python train.py --n_layer=10 --d_model=224 --n_head=4 --n_kv_head=4 --head_dim=64 --d_mlp=576 --vocab_size=1420 --activation="swiglu" --norm="rmsnorm" --norm_place="pre" --norm_eps=1e-06 --positions="rope" --rope_base=10000.0 --rope_fraction=0.75 --qk_norm=false --attn_scale=0.125 --bias="none" --tie_embeddings=false --parallel_block=false --init="normal" --init_std_qkv=0.0397 --init_std_o=0.0493 --init_std_up=0.0568 --init_std_down=0.0568 --optimizer="muon_variant" --lr=0.00728 --beta1=0.95 --weight_decay=0.0 --lr_head=0.00738 --grad_clip=2.0 --warmup_steps=200 --schedule="wsd" --decay_fraction=1.0 --decay_shape="linear" --final_lr_fraction=0.05 --batch_tokens=32768 --seq_len=1024 --doc_mask=true --train_tokens=170200000 --steps=5195 --dataset="wikipedia_en"
Each number is 500 + 40 x the weight over its row's rms, rounded and kept within 0 to 999. Layers, rows and columns count from 0. Numbers have three digits each. The size before them is the row's rms in percent of the matrix's.

# layer 7 attention key, 256x224, rms 0.0398, rows 169-197, columns 0-223
103:492517505495524566477497425486536524437478500514522523439523518422465557607489444509497509489480460545494495503436518488497556522545494587509484512537483506520470508494456476534528548526542486521440490486534533489459526514507490543537570514429516552414519549497578449485487544480460535507449513517386454583525529520483487476521515533473452516549557487539512484530528555502523552468490497424499521472498484578513479471412541506504530548505511436499497517469509466476503448531592515444436532529487431505479485494514379571525397522496492522507482488499430518515512564449446441445426554554527479567521456584518537557455456497560488533571498574498548495498481547492458501486488
124:521504502528484468504495495533469450464544491459478435463614481477484467508535531489556579483475545584489494558497520560449528521562497505538487481481432485507458531608566453508461559510514460487473489479450446527464521548594475540518433495486572505536491466452459565519485437525528449546419529425508534462492475453482420469514515532485468475521529473517559529476479562509547488494504499490470543558499513483527428504472534519482485478514541444484455457466542457518479497536522553532495507502435460526490455530507567534470460442500432536442510509444589485502628428467556462464505459505489529447513551553529502495562443434439599477484499463486422499502495458512510489514492
115:478482476471482455506463453540539486433505480534459496500479495477479491537482497510556473439463502512513541432493536434432480487478543460550478530597475493505490561492515488553459475551496485493427539495466432439468534434599553537496501480505528468517488497528503531406490523517524454445516548539506527541493500577514534511516571494506491465473471441518570485386505373559497394482491481470459476513463488437501516527459450466471523494477523465457448523502555527517571511542506428444516491541515466552556551499490502513437496479501472552493485514496572522478508558477567438477514508562487574480493506438457448459461563580544567479526519488443549505555408520454460526538509
114:543519543569508498442587503433510545477506535491511475528405358593471488452491548541427482493483501495538457481507468471483509502518527505457419467542468526532454460532434496536476526504483557422511517500487536507440521446475505507531483521526511464500549513481476486431474498525522528473477537497485520606492534462559542503507456552515508500492454532465503560562484535591501569508459558480418431524509533545498549522508463512460518429599502535434543554541515468449524511441517496464508474581469534549493556554477564472553483517446529478511518457451475530558483444524497460523480517440478525521509561498480517480507482523520453440464491474512512440555485590454448566468465
119:538567518552458486559481574482543439477441511496501488536481491496516602557465538509523579408533489426495461468510430572418517497493414471570526507461552481488474516494419488440459516469544357538474479521487507542575525518510480513535484498543549529555426455492524515467473444484471527540464476544552458502517546476482537461543481484496482581530464525526498498439544545502529521523452498641547485456470553546534450502470423515467514506497476570494512448478484468515490491496522523495528511532505450506485539529418469523538517481459530499521481474520517486522506537465578489497502479489546554546475476547470439504506528558484555473466476483548510540541448573564450505439501
117:495466469458519465504450542512468523514494456453485506528445532510541512512547449469495471475488513465530537468545536485483540484501487569614449540477527549465552470602443534487531535451484504453499520480478546486448494552441504501472443500565594496539542483562493458539492498476474531466487549535496524461486469489515539520496496437493554545487475502541486505515517539526538564529634542520500530513477503532537491566434516435517543456525391436525515495489415442491504540563493492517553491501503525506536536540505512487497569444487491527515493463514496455429453377443429433440550514528532492498502457529494509541437532473538504482507574422543528519602538494480435583468509
114:491460517413461459510503471399480497503508515424446543535529472477423518481516495507627498451473491532492430466524507486479625441464547466485485461508467508527476500497515427496475560493470471479489505485516558493527480634469546524446515454417401494514507509518524585512525517502554525561473519459539462484430450523494493507468537445502439451518486515484536498412533578498453484476522532551482555462443471468535519491463547493517486448513511461523529536469598448548552525493458478465468472500471526512574538486508537485562503387469508491479484457510526572515452571520452532518529511518477501474540503525521548418509450420526477523499469495534531497503498497539509530474553
113:440482485491479458445511457500562507541461577542519443466494507474473587531464477475452543489520563504562517490517478544496526482547440535460543497448485530462479530457446487563498497531538469495468503428504495436501477444488581499549474452569537479528496533570459461493550462491535543558447505466495438522479436407490495571524522469458454406514451506511543429590530541443499499430498524454506516489451523489466475523469509543559490546467545496511461429465477480562398474578492450529469460481550454506549550522458518502475527446464549507500450524470465534539442487462479511473486448508465503407497478485531508578438504490499495478555508547405454533568450457524522476509545
115:534539507504497435419532535528535451488490528485557507480491503500565467473478546473455519458544411433441458479540608548524468492454483412514585509543470508574493518436546569453491493469454551470460504494509441505496462545508521490420475544536542484491465444462476427454487464529465457463581548519512483465487566492487538546430493484480465534519526528508505505543509519538495443511446518527470480531484465532484463537476531487562416496520444436498493592518548494570507501437483540509528434513583538507535476453514519515556450557497542520518505478493541509532567506555579558447464473567516503468531508557460453569461495537506541502548551529491431498540445455581505517499538
114:545488481548454505543554501512561543482534542467435504472412451533489521475464518475496460439554429480504488548477518470534469531564561463474452520542493526445440502499450483515455506564485514489495492522479442556494523559456572396541541504468546495501537472461498499501589475493459503503460551420461522424498497508506450570595516487521504468454557552504512519456447501591515522516515483485486527490458490520452567439505591502523587554530507467439478461497477441567540511448475492486493501565479467529487472505421478594548466514463495525520489503449472491407549452455535476576507553519502501536503504432518515520436456473462514503443504605475545538523505470498561485482536
119:490497509490516508495568534556513471401534551471480522596566523488442496485525509531438498467441477435496492486536480495504495477484496551561548494541516468479459441482536539525503446514545428492460476491500557494509476479482521519528425550487483576430456559475539478445494449544470489470468507485470475506499535513470561525461504371503538496493489489536490440448552535539521474491502479557447493513503549605565517490451458501471456541481495448583480488422509520454523429458535520506578464508432451501488507552533522486464547442552578376509549507537505493502490492465446492491466529497440496440532495534515433480513516500560475486566485473446472522474544485533537375439473
113:404497520521458461479491438497561515480451533551480466544476485503441511479502504489475459494519448534514465455504534508429516499512432533484524484427456460518434486549498485562481593558552505565544507442485482509518497478528549424492505496507482530512484427518504537525502568485602473475491541552510421482538454518468525495513482492436493551581523439522525478480513486490526405570404494523482432532562463421473427448542505520476517480535468447386553528476501461458487515491494574540475471538553502443429483490475398498483481530473545544507557564449515469492517493463497563586559538511449453521489526584493470499508491468433478462486540463505488530499469543536521523525500
120:564486476483520491546437447504490483489480536503518471475475496466541503517543525504488455383460511478572456497459513460520585559453492499496416539566483487511462476449515495484481493501551438500432520555565487560456454501478469490499505505501494547485425524447460468484442486503492473541501441513535503522521537517582533501533509493483538509497521551535561515557581447500506468445546472527509446521418457411478505527457474474480521497440475529559455498477543479598565491527483577485487504493519539469520515483463543537502600479568470471507504586458522419516510545567563470507577471560531557483506458534452551411448513472521427500500548498427550490519522576511489448558491
115:465480468464515528523534527471536543501494469420554513515496393445496381475487489484522491492499470484535537506501427527529540508495495446464504526464529508479500546518491472492482447526451498488420478583503530502477482557557511485512543502511432457467395475548550496555525599445530459526484498420452512543552495427524577455492502528490589524532484469497537461507551455510553475597505516428538435499431485511469480520533473553572471525484489507488576563492477432447483433524496439491505571516446456497514467484497501436414468540562513503488499430493537549529502637500445517473489476508475534417489486467487495543505481517444525515464515513491433504529502516522505517454465
121:597510542505546482508507494532536512536468485508523571499439521489499533429493501601584482499547438440514413520497547520435504537508502536561409488478431525500499501512540500541506389495538556505501540493505488502463532532538536543479512493472475479495478555492471482502617510500488557467524523537557513472489523561522458487440525443495405457506478502519470505533525515506504514492533620415482451472561445491546491425473479493543522558520576450452491544510431570517440520545528494546540465557450519527497522535441423487520469536470489541435474497508550530520544500548538438512534540488521453488490470543461497499498494557504437450514482463570467452390471488499475499492532
113:507506442438540495473475473506483478451521504478479477409504481470500497535525486479538533437535522465497473499478562464452488496471584536456550482467541470481555541508491534497563487550548485520610449545478542436491547524437496513466507458487544458536459477491529514508534470518525444529578466490584486465519513521477541542461513539503509514495556490482519474509507472496458492447546514508465464486509430491489515519589538530493501543520507509476467460567456455509441429520401524453563523467458466506531480528479420546452505526560433466522549528456499469533418542510550465523469566542429520529507582463481552492592427603431562533440509460489430515463479483541453574438460
116:538523535433512471431459463536461500472449431483424472532546464502538500479499485477504546528450511488480482484576491474531515545515519468519494482506541461433537471567526447402446499534473426459521459472501484503571515527486466415512538536467417529422467511565465339518473470508591509533552458506502523481530449503438476549499442477557582493491504445511580532479494441516529555494547519487488506508508487548488548530506514511617504511463466475499476479518507469517514465536558502487536464474567514459523558548479479509493526479470535535515439528492542539514495510461551516523508518511466479528516424389493486455558525475517506510463494592469445421486528529564534444543523
120:566537477511553500487479503503474581466567517506484508478517514467463531523527517504606441507477508505506477520484503473513520557462477563528479460468475516527540502475476507462524503531596568535564463540509525574474524527507528497453567487516478504443484446467479559506526494535420456452464453441472494571498422545462447516507460532560486536494439478405522503479449446524545515528510488505470491502453508527505546471520500542499568482465502582586547499543445502488558483529478486496455453514487512398523533403432511459432484461523509537470631462468587504519481495555456488522543545472540467472501558508450545521534519512558403496541471520473429468529432447515506492511570
114:517530528554454482548476541510491509475474517536496506463489470485489570516537491428548410452499464531408531514426461559503552468479413531491527511436479573438479491533545529529489535521505508475471511448501489547456528476475451471494546547423532530527487473594552538416464443425494462454496564474533557439533480517532536494528522499477515561495491526525523502459473468481509541575471467438470503467532513492465448534485580544523623448458481543495459532506506495542561439538508481580460443471443521441506555471469441464572465566472547484562509452460479478515406517464527463534511502534493582507425445504501468487513507569490526478459509539504453512539488530510483526454455
117:490437463478469494492513523491463531569480488441489515513513522520428470426485517466507469552496473521534472505421499543507461470565517515534460544518465469520486588508559532458562563537529527436477588482451522491522457524491485420457581448523491458488535476484477457441490473420480496509456414480518516525489549498484534502531522577531568570434579539516453393521438530533426535508479475504420449438486548493442596478538492518528498553477512474489506483488581475410465488558555484518530539569527518501457493475541548471460495549428471476495565500489500474511523507556489480447486498547528525575519564499518503537515523497490539548527505505582516485548563553477560525527470
111:570549547418504502480457497446519449435523517506478547518484637471557552533564516569548457470496502518462493451511500486566501569551466516437498449471487480494558480443431499486501457448502523460426522494466519481485426504532483483489519551531513419557515492491459571501531544480497566480482481501525563479573463480536563556511543508516516536540528463527472422487414506546497543463527479454512486455471460503484566408463456439480522525510529418527520499506491509462541534486500433499462527618516519418549479516513499457507483569465560532535505487529528433423549483500395498493436479498489531506440526516504489441491487450479475475513492504534465449452543514527492551479476
112:486473457471516498481518539545441524509430475483433445518467518477476471438422498489563519515491511491511442508454471544465522484524508487431523533416499513445551524516556494523497548436474438580422469526523462552504532508497478459539446507547566482498466526509499589545483531457483491468522500538500539546496538476447550538544441428511565507472609583516549524511475527520537498438496537454504463492444481538541512471519478466542460525513484519554500551416481447504540587430461524523525474550568520515490598584447518501464470505566514531449542589491555412490525553435558467507484475471468466534422547448500524528537493502553469490492498489572505485501508480455467529465540
114:483559543575501514490480497529507560514441467500482507488504438499569517499514479530471521480422518453481520511447535491523501472495498481483477508505507488475517454458542561499524526512530431479527441474471489533465573515467509492509442473568484533531516566411546526569495514434509539503445525513378529503440539490455534512490540506457525566460498470502447510489571575556490495421453432539469520500583508425479540509545504541497478417556528501528557469473449446564508503488466431575497510468477475483466506472513541429494506525505511507507515491587526510543609526507602515521548566482496515549499467515599412502494483480500482575493483556484547439451441492519535590486453
076:471499512577459481520528485434459552494516577405550498492542548552469491432530467559475480499507546463485517586452463496472501423543465460481421443522563518451501502566537403536473448510510480485523512522486529497505561511410452474513515509473525517471478559495453600507483456466481459518488627511532475595498453507542449485531590461511554456503560521476473494525504540581425490513412492493532501461470472556453452497539527499477478468472521494514486448509532530497498512429501469522451452492507521485466487529533470497461464534526459583434458572480569545478459536497501516442529504460479389467509550502519479477472528500550484524476506467514516526474528502542458582509540
067:491507496557512460478509448565489544512459415516453527484547482524447435565508492570515515454499532540541467528496550508467536493508525526550453522405535513427456536453433554524492499490486533450531524488480471451572500497505519538521592481444484555500540485463440499596533455475452519499447446498502499454536409439487546550492565480481473513466492473557466431530501521520491495458570479492453507511523587510419495552538598419505555415520518547528463524514495408499603510523437471493455497548495454523488496481442472533532511507491538494460445523526558458446495546473550473458490499531524526543475521558430538467515563463476519445548514476480504522532493533525486426455507
084:524551537468438464518512519510452504537453520464494568437481434447531545459473475539474487515551524500424508501505514552519422468475436546498484493504501502425457492483571458511530434477544482474450497505537461498547509570475546424518530529520469517525508519525464481478555530502417563445533494444467553552566504543537526485469543474491431513510604440524547455504458476462524600412487492481524478474468442519503518488518494475511546419573476502574506498522538580520510491506534492537509583516480524473531485518563500477429449472512512512439545531547497423581474465473478490499537535453569600478465451550495476559532475472507518548455444547443523466508507418520527563517494
081:487431526457503518444468473533496578506512515505562480486520446547550534539470495504439472503493496492470490509501407442458510561489494509465423451472515569531501498488433512537474515475507503482543456487507566473513487404510521483543467412483505547476461530534478435424408476537519495445462568465512468537525467532465561523572374433513502544464502549446413471548579526532476448464411447502518521530496471486485463524531492539425486476511497534514452441484486477469447457508536441471492473493481459530502541448432491468540514556520560529473465455539551516466439545473515516487451432454447436406483485552467507478475546499524491465531496464545481458507495587552529524525514
083:452515504474535506461467474429468490508511515441518483544434558581540471543579583462473585568531528539483481547463425520466571486488483490546498467476509502496419510520471431483476530498490514477543557448525541572418490402525587581525514533458569446491440555508500520473457491499513507473568502438476461566497514480520538591498541473556433502525479451460417519536510535494445510524476513459552478541502487564480513488435495470447513413518462551517569484493546533501510472521495538528473473514508542541503489482534470561492459488507544503484486599490448555452488534554464501531534448487515431445475520558490525525474556535499516447489502459543477445491515492503468583447484
088:472495482566521399422507510508537493506540497466571490559458493532475495582519555494411516557536513467418501553544527463560472537457466466526587479496509480523507425457541448537553508532541504542482429488530489474463545511502476504451445558530581546518461547453569564515545472508453498537505493540495429420488519465600466475474465557433457464452518512528452516507525531469512509489466501518518460491482523507476473468462475442490526451515534521526487501507510457496516564544488511528495603551434465496539449529512512499509451436534423524511503518447494427503574445442540502463532515500507523492512472523547452549545554558426582479547453447528463453556491509506514557544537